{"norm_eps": 1e-05, "qk_norm": true, "decay_shape": "linear"}
Each number is 500 + 40 x the weight over its row's rms, rounded and kept within 0 to 999. Layers, rows and columns count from 0. Numbers have three digits each. The size before them is the row's rms in percent of the matrix's.

# down: layer 5 MLP down (transposed), 576x224, rms 0.165, rows 428-467, columns 112-223
# gate: layer 5 MLP gate, 576x224, rms 0.181, rows 429-468, columns 112-223
# up: layer 5 MLP up, 576x224, rms 0.188, rows 429-468, columns 112-223
down428 101:494557428429489573500495469419485474446456510506526479458550529503471546535444508531462529539534540522481431464500473458488513471455463560574478487507504475503512513536528574488542497503504522464422479422428489513545503471513529471508508459508391533507552495523491413511500565400483496484536457495512492544443502423506517479483493567597
gate429 100:554465512510515470493495448418510461493454462553504533503517481506566550521445499495522449512528593459516459516474576391513501492551488482527505523457491499565456427469521520464554477453515525435532551510480512497535489480481458403494507497526477499562455513525494456500509435456491496510439516478489481494553424455511500425450476503470
up429 101:491474456485511398483473518577512521450517493551581538511466512490485606471502449451489457526504548503477517501459536536509537530513536539578559562468583572488484496495508492492405509507443516444532399522552507586522378505421471568474545504522565523467386464469455481507526554538473476470457538467541457487527476499493506489527451491484
down429 101:497535414519490536462549461526523555502513522486469454505473452544508489458562605563441516437474480423499467480504466454434498491553498497401453445437433421558500492511571515480556442457556519511448542455499545531470543508534481402523538532462419502513564589545501518508519508448561479488537422598466453529452492497448474551458472518474
gate430 097:500591508438524518493462464583541518528503509524514548445523520481529522489475431466509559463545501492455547510582491464507470477527528520455453522541489479523459553517470568494533541491499477537423483499439506510552494449531455499520527412470515468436504566521538432555415577518558495506468506526447559432426491516450546535533456466544
up430 094:525506489562489454435462474537511529443518532550529482475491522492489515549529478574518520508569485570516503544515501546496499511439431501495511518501506439522536450480517513493471509532493503523525431522544464530469548498560515441398517467480508484549511416443545429485518474512497495457481566559431544542472596568547501557466526484528
down430 096:499550499500507423552562487492530515553482531444446489539498469537615547444495518490542499581457549482492495514435497484479586476551554501467478501433494531528440494512484516464453434466486511502460527557575503389535515506508449521572423517504437456437527535486521550495576558523585442539465486519458516507508415427494532535519515507493
gate431 098:536476545536542536523513472539511500503519536497542508495419609476489481500529559517500462450458550437509445546471493507480547459516501466517584517484447578526525483507508543482521476506556404483522471517491538475495485549443410477568534521481485558583521410486428521548494432540533487500474526474550490477533471488442511501467523437519
up431 099:459467508498488512558491441522503501501527459510473486498466433464526527455451473488472511565518440537485500501460497459483481537482533576559504516452452497471544461465472445462515509482478528488491568537567545489580505424473557464444532458486481483505460493564496543422519545453524540445488469597489541540484478438368518439513446464489
down431 102:529430462451490470499503500491533541463529586495541422510543571536472596501548528519519558456502531445470488473517513463523462536483455499462473500501470472482496484567502589532566552476508503515480466520449482510425436530575512508539530547529457568510574525470541546513498417437531493467531505498495470452537557536549469540456529497540
gate432 101:500491547525456550557479487505476430471499606528465543506576527474507454528516444471447541462535495480583464481489504422556457523541437505538531484542586597521520489453499507546441521488491528548543450520500444503545475408521491517543456448516477525463475389516433465438454576483480540510448445480457517494467466513485509454465506480479
up432 100:513485562454485537604525430493510471494521465518471546490456516526553504531549507527537527527462522489479507477495475528487546455531498433503481484487500419498496502573492481513474542518432525529576532425523479422464483545535518511530489538489434417498573442482492473494518440461477500445444527463549516509502488437607535497465549490475
down432 099:479579495529480511416480478490515594514502515516567483420529441603438524458515532476452529519567520476554495472523506472497403425582541557440532525490448558565492504494459497502472546531508501507450456486493487496486541552535593467508505504457521505553491517506517471467448516473490455596511445561508539569553428472509507524485463395428
gate433 098:499451459463543465598521509537591519487465563444557600431502470476516534543490516482478461523493492514548468467459444524488441482555506526556508478538501561538498480534522483448490501441572445492560505447509547438451502574510530514562507449554554534446540498464462443500537521461499522444506474432478491464532559497507442484507515544516
up433 096:460541502505461475491537560491488444447493593465473515489534502496516476455462459501439519461550526496483494422509454534510488592548491487456513507487502464460540516513523627561502452462484467508527514482477485533574530454484498506457515492467544492532486535521496471534474484481457406532485485398522442519484503452486508472499522473489
down433 096:495471463489481468408492495489466501531498474508533463527474477573489515499476607506526499507436537504509498479553424529539601476516484492576512488534556530553468541485506429573503495506453455541512483462548542509522500522445509507548497525472485500487494485366567435531484508499493504517541453502493556473460448564551515480488505511486
gate434 097:442514490526494544567471490493497537512589491552524467524517443477510558520589496520504488511469521489472541521448498469517496440513467518492547540473502472559476475460493483544513509583487472437550496512439447571500456550485569496455437508538546546459464559514436439548561461500453528481538518503477509515497585526445508521507528452515
up434 098:510466562471506518532457422500536508468547550502532522524462500485517493526470511467479559472525525503505503480516625509512533551499500509557510490495416464509507525479495475443437451550470477532495558499548424458409476477446457518479494555449454514523474537474531520482401519503509501480456504506544513545523468435524482468540457470525
down434 101:490521439520566512514500558503473499504596525522488541486483457484448432533572449454517493529489502521525488475562493504481480501505478466482548535585578452521546491530477549600487458524500489446491482497518459489540507555527543497506539508541523547484509488518456482516552506458548500458553516500548503439507522475472467522471549485518
gate435 100:545533488524551459512529508490497544505511532544495467484517443594529513502528518453524487599501515526552460520447487496539401554523529512497509503501521484417566528467496475554553475432468518511517412529534484476534517482449508439481515500464554428471585601550492571437465498549510533563516463468478481597489500468475421438462546500465
up435 100:566495477472517572590525439534534607598516390482484472496461579516468438456515521438463461513501506605547560508409500436512531412512505528479486521489476500518522524517573458495498553488470501479502484494538510502474500552519522558441504511498500523494550563471506465468512478550464475464457492522528570434454520397488483483479445522459
down435 101:532523434506535484443496557460456522486461493496466544508507446483574536486539472480550500461530491548498520544538413575504481456526434485491522496545444476534531430468476522445495449487554492515442436469406513463498466502468552483503498544464444456432506538519522474530474561438464530490482472449538502549520486501515584452539584470495
gate436 100:446468473505445489526509489473571541519456536505470557457429517484501467506422473544484493524507547529598490443519429562520419528485569548515496442497532504488514549405533485550525535487534485528492573476561526479508470573510578544461478587491528559443492520545494430553536549475546457441556510559542472519514548458494502472460485496520
up436 099:419453470491514452443528537460484528493528500454582496494487442483536551568568481572511488477536475574571396456442480520560465514490507470469498468426550443483449539542509467515515569500485478500518473503521515532497472386506498497521514524523432499563442499476482483511456539466486516459575453436552530466482490458520446517536539507517
down436 098:558477512571526552544502478545489502540479474578463473518488552467524459507521532472433557522568518481504416494523525481498522511579483502519430500576459517514575467524437530464533470519487494485452447437515497544472492510513493574468507513496511466453558494490431534508554448539506525557464498516477481407489443483480567491491563455481
gate437 100:456469488428468484545449494491481527548509542451466479500442491527470462522477449461574472479505545416453578526532541510457488489545552518527428463495499457503506567521463486481464539495478469510500512465519556483528454504538512530440466539445532544561562542502520529481525418461483533531466496499502517466461445580515595455476516532547
up437 098:505511511450490538513519570499523462479502428509552507472496491447515431491497490475472508528510457510502463485465494492557490440509581632557497448415518513544484466543492488543465500542485513426488434483560547462546456517526477479515505579506475527505505543516495477471484554499453530471572494512469477497484513533499470508464511437536
down437 101:505560410484466513443489510537496484472461526489526408499511497481476600514420514493488519534525451521473494460565523519472548547547443502511455438506445522514595496522472506462523494500409492516500597468437439556475523536540438463500489430485565522530585448534505464580529473567518493470426487458485476538588535513545452524558488518457
gate438 101:446538575486524424531528585437520499486547492551432550532497498509459494490450535484468479463505571438479475470567530527494440561523491515524482538475433511478540479525501441520515500472494439524557454451455572458542540446487527506470447498546498414504577476515483448475538476494460475513513531466516533592552499512469446505497480518507
up438 093:553457506536506537527484537499517554469504524485572423555555450539546476547495438491451473495531493513518566493481429595541481507440501479500519480523465520453495466439524498458436440495467484538518505483532462512494507496469456541472437520578540496356541500474474466479498527488536584479498552521583549475527498532509607430435527511451
down438 089:506530458564501483556447451516482457486451502399522494473505545465537485495523541463565548494496453509485493454454483410488552497545529476490487527495556507579509498521482490555500543513542518421506472543482483525514488509522473449530562498455484540579415488516588518566458502507453475537521434430478430487505527476444561554526502520500
gate439 100:525528558441559458545474463496555478558515509461507451505503520484498457487472502534555544543413523513543541484497495564469515477406479491506443527500500467494483530459563445533507571386538522511537471552526570393537469519473544537504476473505501463517545519574541518528532482466411447480513557542474487497419503508469520472483520449503
up439 101:570512582508501473569594524458491523457452504515459466507490509518590569500538490538462449536416505512448489547451486566447487486502548510458521515482489510509451498506497519503592522519505524484469435481534475519570503530361563558510508445540535477494558470484561495511450346473489549464480551519491475485547427543520449491485540484457
down439 101:469501558487451492475434451573482522569502518564480521519494435469420455527545500518527492448539472543509540442509524423485473513439500510500489467522538576474521561508528513465524463530489473503536489535501490515411448454585426482442442574451542576524505489464471510487486573525533421550529454495562528491451510526524480514496541505539
gate440 100:445588493483503439554525546439484491515534479501505468541538529511526554518524529495540512562455516544475440573435471520486448484511550566439493519457500492512487514523528451499514507510519543459559498451516532518446465572531442478489489463487475484555548520541456494484512482547437466446450447544582454526528484483534507515484550504509
up440 101:508532467503522523482488522493464512526520549453539519488516473537526505509490527449468521511527520486477553555492486494548529493431550524503496523520544464439488501478549502448476520468445466461371544568465469452460588576452441471479529435598562441547544541539459536513471521381484423529472456489484498466535469452558535536442484536520
down440 101:470513577470501516541406443486409500443497502478527514450465532510568511533454426578564543443526515532471510491474464589552529458546480488466502474522473579566545496499510481457575513493506480480517485435479491503429536479522467458503447529394482490431471487497399430489442564478511504497537494540515524569512539475503454533516506435508
gate441 100:504499495534495499490493496490506593439392492571478482461545491513475521502466507474539532441543470431473532508423451459482485514517566521475486537536482513477502539520478541484556567429487506467586505503441492451471490534537487532472462442471493440467669524485507480488533451518503533560487503533550493413452484522476491482495524500483
up441 097:547459504490484534515521468481507476530502559505564425515516523509546525538536480441576553480472493448521517518428449525511555479525443517469490505452536467546403544536501532619470502526534576442478534478485494522558535544457437502466485536447510469522535493509486592484510479506490521543487526530551549454530595522569465446467485493474
down441 101:466535509469485503589471492497491585576450556491435526503457449507474492480512528600524629458539515535532525547481459464543480512534528491539463494511511500400509532499527471422486463445537507495457544519453478442490474501472547512514500491497451491487542383520509492500478492547559504521482471491464505476528450546531457513542481443539
gate442 100:512520489526490393541451511493494480517451471487514421463484397518501515468544464572490444470550520500456456492460555448472453551512456515533542480453466462504480451511463392499492508465466497563577599527516496592484481464508482502468450588474413432487458492466482547519503537533585475418565511517498470522485483477535440515445525525426
up442 102:475509416472460468500564565507522528454502484506450562490528518413506542459512488502529491464462502475507471513540477481459510495490497488435511555577565553463515527511478540548549479509506427489432485551451457383471485503543516599509492463459489492476582509488532512437469440514490473498447496544444442453586432585503541458523529494505
down442 104:551436482415464477458509473540485542515457417452492543512434577484582419448536556492482513545533504571487481540496538453546504485461544550490574508470511582500460483450485468519437554556463524469570458463487507478450499553493468485565462442494554505425461532431457512504503463532561499561564458519557585501500587479504459499513509473506
gate443 105:480589558501502519456423496456541515496524502552503545528476486464491532522480459550568594534476477519516496513553447485494496496450498472576482537496512528524503485536527504605510472503509488566544614476492518414497451470467552502499519509530455516474511492570497472480534487490504514477478490502436454473486457465597552460479532511459
up443 101:543490484496488527506507510458485531463542464485463474446567514501547384459547529443483464530497474482468446504495434532528558576472584449513487526515480489505519469464513446470475494485550511496526480477514488423548461478545496462535526499530585473505481485510506474504407544525439464577545449492508553500518527538539509521491551570509
down443 102:474556608464462446557478471548513579468488535547533462574419394522504485525454480526559502503521499497458563496539506544468567496529498482462541564521560508492530483501515495518497540490524478519504475476494515484470493427504467531501469530509525573538506522513508496528532519513548534484476578478586456452557506492419472490545499507575
gate444 101:478435527503501501450557458457455520485462479514546488478475547554477461503465446539529597575571539534530571487462476481587532484461532506508525516491441481499443536512543521485488493526487476513484422449591492583508470471536447538446555536491521475411498549501465446571449509491478504508541530540603503554491479499563509551530421513487
up444 106:446519461519528473502484567505446546490518506494442543522468440470518429472459469478563516506500485489481511518463518551520468475527534540560517533457543616439551523540466500490518547522580509524548572542430525435525501444497546508509497483509500595492483561591422557480489508441518553484518558504520504440558491447517455494500506484517
down444 108:515500459487516482485538478517448474537496486509526416519472495511453589501515422465475480506524527493510538507525496456531555534539522524497424428563472483533571582475544469512576494548440500517531520492531525564470463524513446490488477502453521460492561525500530490564518444524469558516489471532496520587502492572489561523528510455499
gate445 100:496505422483453506441511549539574507525542537429525450527462533588449466458433527487569559530504487485464517464482485480503551518433477434520509552526513532510514447568540444536464493508466469561569541537451493481521505575492526549438517560472505444472512486462454532498577444484530522516458564474527542446514519507507488470515491483451
up445 101:450474463512446477553478462531497531486494509534494538461500525495527578501480455537477478523572541531437474403547426487496463470463447457543521503516421486501522496501425489580506453507504515499433539494511529498504516494499515530544411433586436463519513482567441439505532483513528499512508484467442473327509471469457448465522576569499
down445 104:496569492426559524469603459477575513509467477538434431522497470512522515454497548548581523399462521464575508516500451482472467446540535483472468468560537506473488525494495572449531493504439472441550492513465500431501455556489499506462542547470480464506453557450492477474513462488480526506547443571578557539506511486507502456528529426446
gate446 104:484542489462572527492494500484497467486443510517511504516494458499489549513469500514508490522544400517487484536461511464515463481449475452460494513473570561564477465505505472457500498469539497530457500476529548514508487449504466516445429437492555511490528494490502522504494589448526452507462477504401518468548572542529512515494467563552
up446 103:512547440479519420436427535512515518484507479448493512562434479509491458517528486559475601508445495499527515513554418483517492472512531511512542494538499492491507496531509493555544493476555547579526512614503503476459528445485464556484568524485485565463470498481471514546506438516452502511505554478501495436530471495470510570543623493571
down446 103:474524512483570429478478516550475460412519514550520481494522498541497436481446547505567468432459540474477516555434483565469613512486497496516474456468548485538425542548491432483508455513517515502557508488533597545517440452438484430495477494504548422412566551481460538491524537457516419509491514478479458511563448502447457524522444542488
gate447 098:505473458439529528438469601482511504508459489451449437533520508472479485503488517486478498529465506550494532483513533510490544493474552587560508461557489520435514445435519488516543586437562512455471584464516507467526461496475452524561518479461406499465540492492419511494509572496484454458474536464500510527466501517511576504535520554589
up447 101:487485520493509482462541478448464460476528485480433524496431552527457502460519523492555502447539520456480528503474453489467557515477533499441450489499536497466474587522502477461490465560463432511486453536458414513499519493505525514491513457555494579507624483452538511577495463489542522557555495484470452534518444547529524548569429471469
down447 099:452555548578461478469490496428492459542464523498596526488494500515574503459479480511442542553487504471561426540470505510523527492431497474517491450454535502526519511489511512538520517423450463543577442502458515490521485479456505494529493480509550466486452537483523468527503526489524543586444425596483541485458488485454435493431452534560
gate448 098:445475522450514519516543467478465541519590463472555524503489459477505479479476453485453546484517553499494390456521543502472478501439556548520425506487514505525517520476543543517402559441447470497498507544545517488544552436546487530505529427505500478439502514469494468542505541530485524496441526453430460464463528448483567493461452515454
up448 097:469525516472544448544608546484495489483564511508469452480475521480474474552515448454450510428521499475468480459516481538482470544503488519498458416500533437503505551474483506504415480470461426526500479509459460540481450524575471516437523454430509433472481470531578481546557487475507477522462526496519635447477469482516582443498483518462
down448 096:551431551543508491546456504522505525528433436482548466542438432488601533455528511482537495487470492524463562523452539433506469594458491415453462530531495581514487414507506482495495412556524493476489488452532496572424435471474474462442515517562469517544506502489491527520459439533495463452545466401539495538512600520513483497491541462562
gate449 103:501493536554489490530492546580546573430535492459520571449486433556523505424455390486538519522478503494551525507473478469530484513449520414539495541553487528489579497499503522546510514387487507460433474411490409485526579473516552572594513475441514485471470458509568546469503545477527489443548506503572431509507482525515518498576520469529
up449 096:500512535490484492509503582530515468419491583543506428489564528479519464528508462504459457572430425521478470516422545500441446496552529507545496508518470501540492509556523473492516430475535529499515522508492402472638499490481453509452586452428572509497505449549557543523431469499438531481476461488507532400512458540493526465498550497514
down449 100:462504478549513543490496433438502529590556440493478583502520510508498533508547563454541535488487565499512526523501544462459557535531479507489573563464493496522531468436501437519434513497405553488449532486534542533479417438496477488447487501530548446489498562443474446538488544477456498583460553518386508519470512429528567543498422548500
gate450 092:487520532499542522500477493488457548456472478457490516586512517523534474469454490496569425543502513557517511507502466482443404450533482458598533516470486534538518486489541535536530580430443574552623417456539534521544459446481501414554491535489462496444529494496573541470510471530497485498493524503531501492550454512562484490516533465467
up450 091:507465472474516517454544539530496485453527499519480567496468497512515458430467492584468519513544438499432515498507520497468515521626537459496518515523426512530513507477376456504489486547499541472531461508524516531586534423559491497490508402456507500486476594528475534490544485375469516572561493596521504517512512429491472486530504481462
down450 089:491552494477438513572497470537522493535500461527479478568611484502499535571491459481496497444505537562475489491583487548490509492462505611437466534508599573454514440527554560420447544545469455529521523533460493485484502545487505462494456475465517482522505454480521434501513553494565511440463503455461497512493461448477511480467522487562
gate451 094:558546487489475485463514539484425505501396409513483413450496387519546441481465506461528574516447493492500462520497505550523504557486452483471483530462515530474486519437475494473485499475482477519539480485544487449484480459542483499499485523551466505475561462542498481507470533523464443512580431507548516399462534578548406457505428581526
up451 095:571454567445457485474494456487520452453523541488594495516536444463483459473516507521526449442478419519509504467405529537516527457502481501450521538454520482499554440526541499481447518470482464557468452420525466413532463541536466579448525485556492536542556577416531515408486475477521502403413477502455594487519437578511554522440556532461
down451 097:476481513529483468429512506461459517596543526458455499467487508522461519468485527393504501558522563421473582508568504467397442538558497528499549506532558483498441499496492512545519491487415474506529550489540572531478537506628457476440575500429513517509508485544535481505470524502468505503598468449574470495454508491532498463559381512478
gate452 105:506499465429493477507513477558545464450491520463385484492453529483509516502444465516541602571463467531533524529467508479498535459500495455482499434531617462462482444503562547491508505577439532482580517499546499483467520548479492431454486508463459472464491545499481554476480453560466556521491492493446454518581474506531484604417596520481
up452 103:437522544573529511600528475450498529510511522503587505551562455491478498493497430476504468489491585491521532470508582590515551529537529520466523511447503539499468582407467552522490542555527518547469482585520513474555461502528453527506582504518481482534413541480498526493538537560536533490423544483538494459492470537474547428502470491462
down452 105:572507511462441484457469476558545528495510521470507439454495503497535458459493550508501504499414444511458451510485543481498561509435501512540520514453513474501438460524529532497525438513502566508499494492527508493534470567457502390494446521480496550497555555507492461513518491514520474442550476460488487488454521532511460575447497547511
gate453 109:477518525511581452470471549486552562475448477466536439489460564519467490509469517543444496465501556488496501503467511498457492492487443444565498541481561528450541460515507523472546464453533526508497396522501515453506555482498472456446435405481537522486500493487477486452483476517427518479546536408430503532613445514496509505563493460525
up453 115:509488564524512518472500493421481562571497452487504505503521518474538511515444521560560523554604471423497512575517460416445558438509468547435467492584542580531584513494537466522452498515535426522444556512511543507550459538554477469461532547475544564549502410583482501519460512447525498592480472507462493521505513468502489497532438486499
down453 111:538496504538511509539527507457550544490497517469527501505495532485463577460494457480530472528539543441528576521520564523496519515548482573490485549463563512535490521496512475492524505506508435526501462510545563478452514517475475534473449434483528606507504556491556398473451495580501603460550470447482457487479481443448501493506501511518
gate454 096:470475504551513548463504457530454574497451439478485491513548470550449509449441494466516502440515451484575462505460510496501519485476530446553479479521478466433544473438522492417537503491509518433445475508487438473476453486471572508556482474478533548447530447508553509514497520500499509509459528543540543532516544407464556505507533431547
up454 099:456508524522494521450525494510491499522476498417417502511524455550508496486446486486514519486543428536578520462486474577511470598454508536533548499509512483441486511524515446456424519554491509504462479532457451528479488473495444469515478533530514507494450505483459510517529473496444546448430569498496495504453473547560488485600555560591
down454 099:525494503478508473523517490504473518475609547548469504548425519476482505511547528466432563571504561460480489518509494492479538438557516415501549476490591532601477533533430483517499527457491431485525511511502492426531482514440538503505557514476464484565454522526507535499568471533551436530461550497448509485542516460435438525484467425402
gate455 100:517513444534467434464515434520516471535546539442501525550457575465567516521437512484529531478497486497466504473425493553547531536542534482513523482491487467547504491464524507597505553466526439417529540500475587500599461471565587461521404456550476432484479522468448516445522558476500423497452498470517493509559473501511454557504480533471
up455 101:527525485477505485486523481497559454428489493417509483568511527510456509439513462473509398468475472443540534447547497459475490515480507457549503471416530455456482418522541481523514533519550531400474485489433497562475471521479439516545513449480433457490479461541497515513519511440480484433502550600527434578498508464558437585538490527507
down455 101:526490447488584562455496489531477484538512448529517503456506510508483482518415483462492508512509537489484578517458418573502553525489531406580472490561491546512487531515519535456554491462575464508570571592505501411476445479446530446502539527463502491485513564558496528486453547535498555536497446490526485466493473543490530500469483446464
gate456 104:436512513503506522571472509414501535486473506529480564513468612482542530481525445427528454555433471446499508494469514549499482540469470455591581498522505533507538516534486489589547527513620545504499513426462500539509494482574494466449540453428548541536550470491424455460521456578467564478518550516439567482537505487482436514520508505512
up456 101:467540520501474506496530518457487499532554522495471475489463502518557507514520553439488521464552479509507482489474501555477458487523519499457525465508518509518559539492466480510568530464502418515466499491551451458569565528463535509493560533485437397488475552440491520452504466488501550481396497521536478428526497547462453445500521497429
down456 106:480464549491474429519509490519517512448544442459534476557502481525541557464519435483516481507480540507534480480547520451397526560495481504513456476488547471444489472500491483496524443595458446470445502495526465515532451500539497523477456498473525482550534505471487503521380542551486514524509527491456477480511486487514521366575506547509
gate457 101:490563517514453592477490469465448438456436544464569438494531559479475534480478499501517494533549492476477482563542444520461479491455492528516499458531535553528532511463538483425419476471484571505448506469509529570474431372526494508441476506435450490453508516505466459530520444517437467459546542477530500496493493499469516428442548489501
up457 095:462472444461505479453486532529504528472479454449502520459509536468523540519458448432527490446481485480550542479464553574519526523510458533556514540496504501419504507536512490483479495525492595529446454483407563473481523454439420449541532571559558496486423536573441462508509470557487547461501438543506469523498442463481493510447498484486
down457 102:484422544472545439522460514491454488530438489528515467562533533552480460512452574460496495528515498490534435528511541509466452467427550466524471516501530489393467477490518478500437498455458407440513510514491538542598470540486558514513453417512528485408530499486540525492533516530535544563502566475465489495549539418437502509504403507468
gate458 096:464456525495464566521484504548505477540475495529442445518508487524449537474488481511498469454547472501539521454472485580552534567470518506486493490552557526491518462486476500546476463490435497534508495500464601417536528491462505485448507473535497492529511477539476512447443446588502493623438501424501525526527500441547585481547484494558
up458 097:538477536543459496517459462535508465459534479532481503538497469495406499444498470532480471495424463484537526412542468477466504441535507487458536455469459531455499499504579512470513468510446428487486441464475475464520524528491486519540455455544454556482541496494456472524490484514553381539555487509457464527580555583452529511454480427477
down458 098:550561439524562539504453530451515491515573491434495471542457523483532510533542560450471554460455525535551496565424557393533444379477526465536440502421487457494525491509518451464485482510534535497469507561541472533488494467510470430476453527515531442464547434575479528435563486539470611516457465480523466501470466412459459562452515537488
gate459 117:506486501514494553503445517458545552523534484458500507538489450510492495506464504426495456433526474518506470588473480431494514477511475445504505476539454537533556470510514460495460543483526475496543454512582527514526577467560442451496608469578504474438572561514584447499484500489473533501546441527497512475491523539517507518540542522540
up459 115:505446446441517536482593515494514505463451550523531526551560480520490534546451473457503504492468530518505530454527481470563469543540493417483522487438520477499550481545482514442523542503503561518574503480479529453530509473460497484484526463598482516474489508581561513487475500515480491471580474509401554519514502570490462448547546493542
down459 113:547541538506447477471471520478516548548491473435472537494498491534430485451524503503534533442514524480498479575497503456527485475490444507469472477484466528553459467499498517465486475523541494453486485499506491477438519535535419506499506454480470517449491559471602517472516563494508569463601429511544448481526500494549480480535542591518
gate460 099:508548533415501509456484541503545460537504483510503456512537485484462513464531595461435529536538473538483472505475479472483480505513459563473478525499463510486496458522492424472472527487489557513573507500498528457420447562548545383480475427488539502481547495541423507521451430494532433493438495543566432516463545480468441523443520572497
up460 095:497520540483519482491526450502466537567539481535478457407506488503525503473429516586531442483516616445483497480498485484533483552508507517533539522497535493557451522481512509469549503522496514538571487512498468482550589486493542522515435499485457417480435492487560548469468485481512485522486518519559463534469486482492525528489479537486
down460 097:528533369471486465558498528559487435469471538482572521496431526497492498473500476445496514438511480412492530533546492490484484482508528496508488552495502463491525511438492429494503502524489461542464471553452479463476458455561501511480564454451445508507541527478545474475558500458518486497457504538505497548475429453511473476461548537548
gate461 100:458523502508537552496517385450469517491469559459507488511520572521467487562463573473403454516497467462513529553529460502488487515502474504511491518532519510518493485414483423503536564492477479423481508497529498426534444515509550448519495473469448455577458501591438478536546547465463533522470500476520490511469573494505504493475520501497
up461 099:487463469512476454460475459531478443485537526537538531490463527488514514611574495440529532499519517477507515479490504468472507506521393459493460479392427491459565491519495495447504421482548522545499576495439510494557506464509453502482469430426583531426550477498521504461513484487501506490523473571475481562560516500528495478490577474512
down461 100:513556532465573565514463465435499507527461591468493510490498508462434521472459537526434476485516540469534530460456495472454549465494466562505412507554558486513455472441492470474505586483405543480506473525540496491470499529469563516587487496469394469532529537489438505490515506488487551482453492428545480498491460528508480547554436545504
gate462 104:486571549565486474555525437499476512539441495458550442497502526408559449498505529473435477488438507496537471517497512548523523485462515517563550460503467512563575570491555579528389482503497512478552597515591522515487527464515549498503502543621474498494531550545484503518528521516445514538556491498466547473525555434507477501557489485522
up462 105:529571469469444480526508446444498536498412522464534495508428535449503485525516511615461481494493548502507459538503476607474489529530437555490565425541535521496537492478490545572439445470467516489457526447531534561519525452514496526538499501501548479558471518507477454478466536514493491543425566428498530498440620484482519481505549440489
down462 102:491517492492474510462504436492553472516520464476466447556539484503548496495565535490584466445545514455460567498485488479476497482442461584487467565468489476543496496514618511518434494531522490486537477463482534429557513502571539482497486441501450559525489474458472589524581458558555502466579533470520602463564530442478500558505594520513
gate463 090:435485519434576424420535576456528548507472567449452414460548535481492505563500481506486527573456497529477450434482509467503472504433541448538581491563474455530556490523468541457468473530509502413521466516469514488449525517493515468495481478515473437496524565474506517489510523503487458519536539508483508470551451542394456578477456547465
up463 092:440470564455527530479507522491499523524421514477535485494497558516407512528417448499462490485445515491565457494450444493513483528528432472477422427502537566521475612520510536495526468408495555485484530499506485499514456542511492549527516450482473488480506491555465471521414445471504481498528480392574465549489400568463555469502465530489
down463 092:522486576479520541482523530524444456478504470453494447493484461519519502468562521459529505460500494585454473505491454496426493514461555456520525535540520436523527461454488485540468571536514524493425470478453475450510544431487493418479430494529527405517488528531554459483573494444482478529533574559494560467507516522505386576472499493487
gate464 092:417530461496452448512559421529490543479499498463510432595516456511464498513495549548446571530518478518521571515480520562485467498537503529489434493530521537474491526470469481526516516526513459476509578560512479544499446482506548463458496507533521527542418469506566493494568489504477535484466481539496525518522566570511482480573456548516
up464 097:518434488524534523550512492571496446493471540491472455545509487501534407512527510459468559523569507506516483515526510471437552511535503494466454490555473466538515472440516458556470517524490526513497526538535458492476410532572574438510464514496480523476491490438433507484441479510435486488502437501457550423530467528509530494474455527479
down464 096:460500504470535563504528470424537514561540459441495542545491525489444498511503457490500452506415466554526457478485491542462538604501509527540494446488572522523442515581531495494548495497538585391567489533449545508470585473452492493491535454530507432577486420552527390486533474541536504502479541544445495450489472512534551542471535516543
gate465 099:534454524458513444507396472536490452538509492527474474491488490545463439570554559536461434488517469500496556491492523492464518448468519452567555522559444475545509404462505492401400494455547499542506518582523469496491483481507503407525476535429488494497492449500512583503553474514451463545521466466435514448448532539561521462520493604521
up465 097:477509502466449432539442552495491488564445473494572592406482527480556490426518557543461569492472499469541501509514479479520524442539521555502535478468527501493500420472489469528428494554450564509505509440488536487514496469484535466455523514471478430507392478516569505544460467579491490500521513428500435502486468490522475583466529537491
down465 095:511534569519526531443528455475486495479570573542434485521462538545442508532452489495506473537496457569515548521517455467478491505421571535502556487468513462511486550501547523507525462481548475520451525414542465513464488602474425471570530569509547527456511522513466496512493517467528544556462511538538418439486564500542540466471442537458
gate466 105:580478536448534517559537549424462556462456451490565511458470444508561517497508502513415526489457526533555561443491569583527483491468550476551558458532511504491540458556463499538509534550526532590521472484547535472542466523483476478472580518535561490558484506462501499518481526513468438518462567510494529465576497461452536482452525559520
up466 099:510405456524480551510508493545461432535519414531507527574521451437569442465517438528524450477546535458486534489464448501501492454513521417513603522520503454551565514486533455464474545527514475444487547523440571521500494512528544458487516511465506516503597525445495500542458401488500549509558516523465548466455521540450445472500536488510
down466 100:515558561570539493505505579461529465540469455501501487506453464443467489537477487449501521546470496437582478506486481422526515546465501607484449582558430512500471484452459525479517483474573437490492422434468445518534507403509491627501441510436475497435484516448513453486489495503431481515539584466526449544445519480537451565532457410487
gate467 103:487421542547442479428492493490496461412575478508555553436477511479501555502558468542494506553479492551533516537465493489503547493439517539492477465543491488511534515518494498465505556459397509497498363497429558478462528478498446556538516453368458528479433531492433448436521493496563494514515454534413533476505520498538477418534479531497
up467 100:592526523479509497562425432482459431480475446558549514484491542456481513439468551527496491517570495468456417540483518499553497457532448463550459511486491443454483527518562527496487441510464556440462460505512489538453539491468464535522480476489467516577421483547511510573497495485542564534553488477533517536447477437530502572503464483515
down467 102:457500431500460498520517472568553591452562495437497497535479528563510446504502428464502526505531585466480478470513521498484499542520472460493501452470483543507474456457472464534440493556488488516509499489463509533484509471482492490498492544495518466419506501517543545474525490493511470544490517474479550480514492596476560476550497489498
gate468 101:534438546463482533534526505517498490475504436520471457470538515526479512469510454518465496466543490484510532524443501585498506385499473482466562518497452513500485503550527505527558503479408506471508498476462537433492446512432505482432467514455465495473515556496529567458456487483438475432437569465453529534511514483516529549511536500488
up468 106:469536440537488500471454434517537538565521574496481523545520422505500496443541417491511515488421456535486532446481431490524545517421508544527574490528533507537430450529516484538497481553561509534465496580501506486538469400565547494494485447573571516514538490479531562471523502568461575502492433548547436499458571451439512503505489464512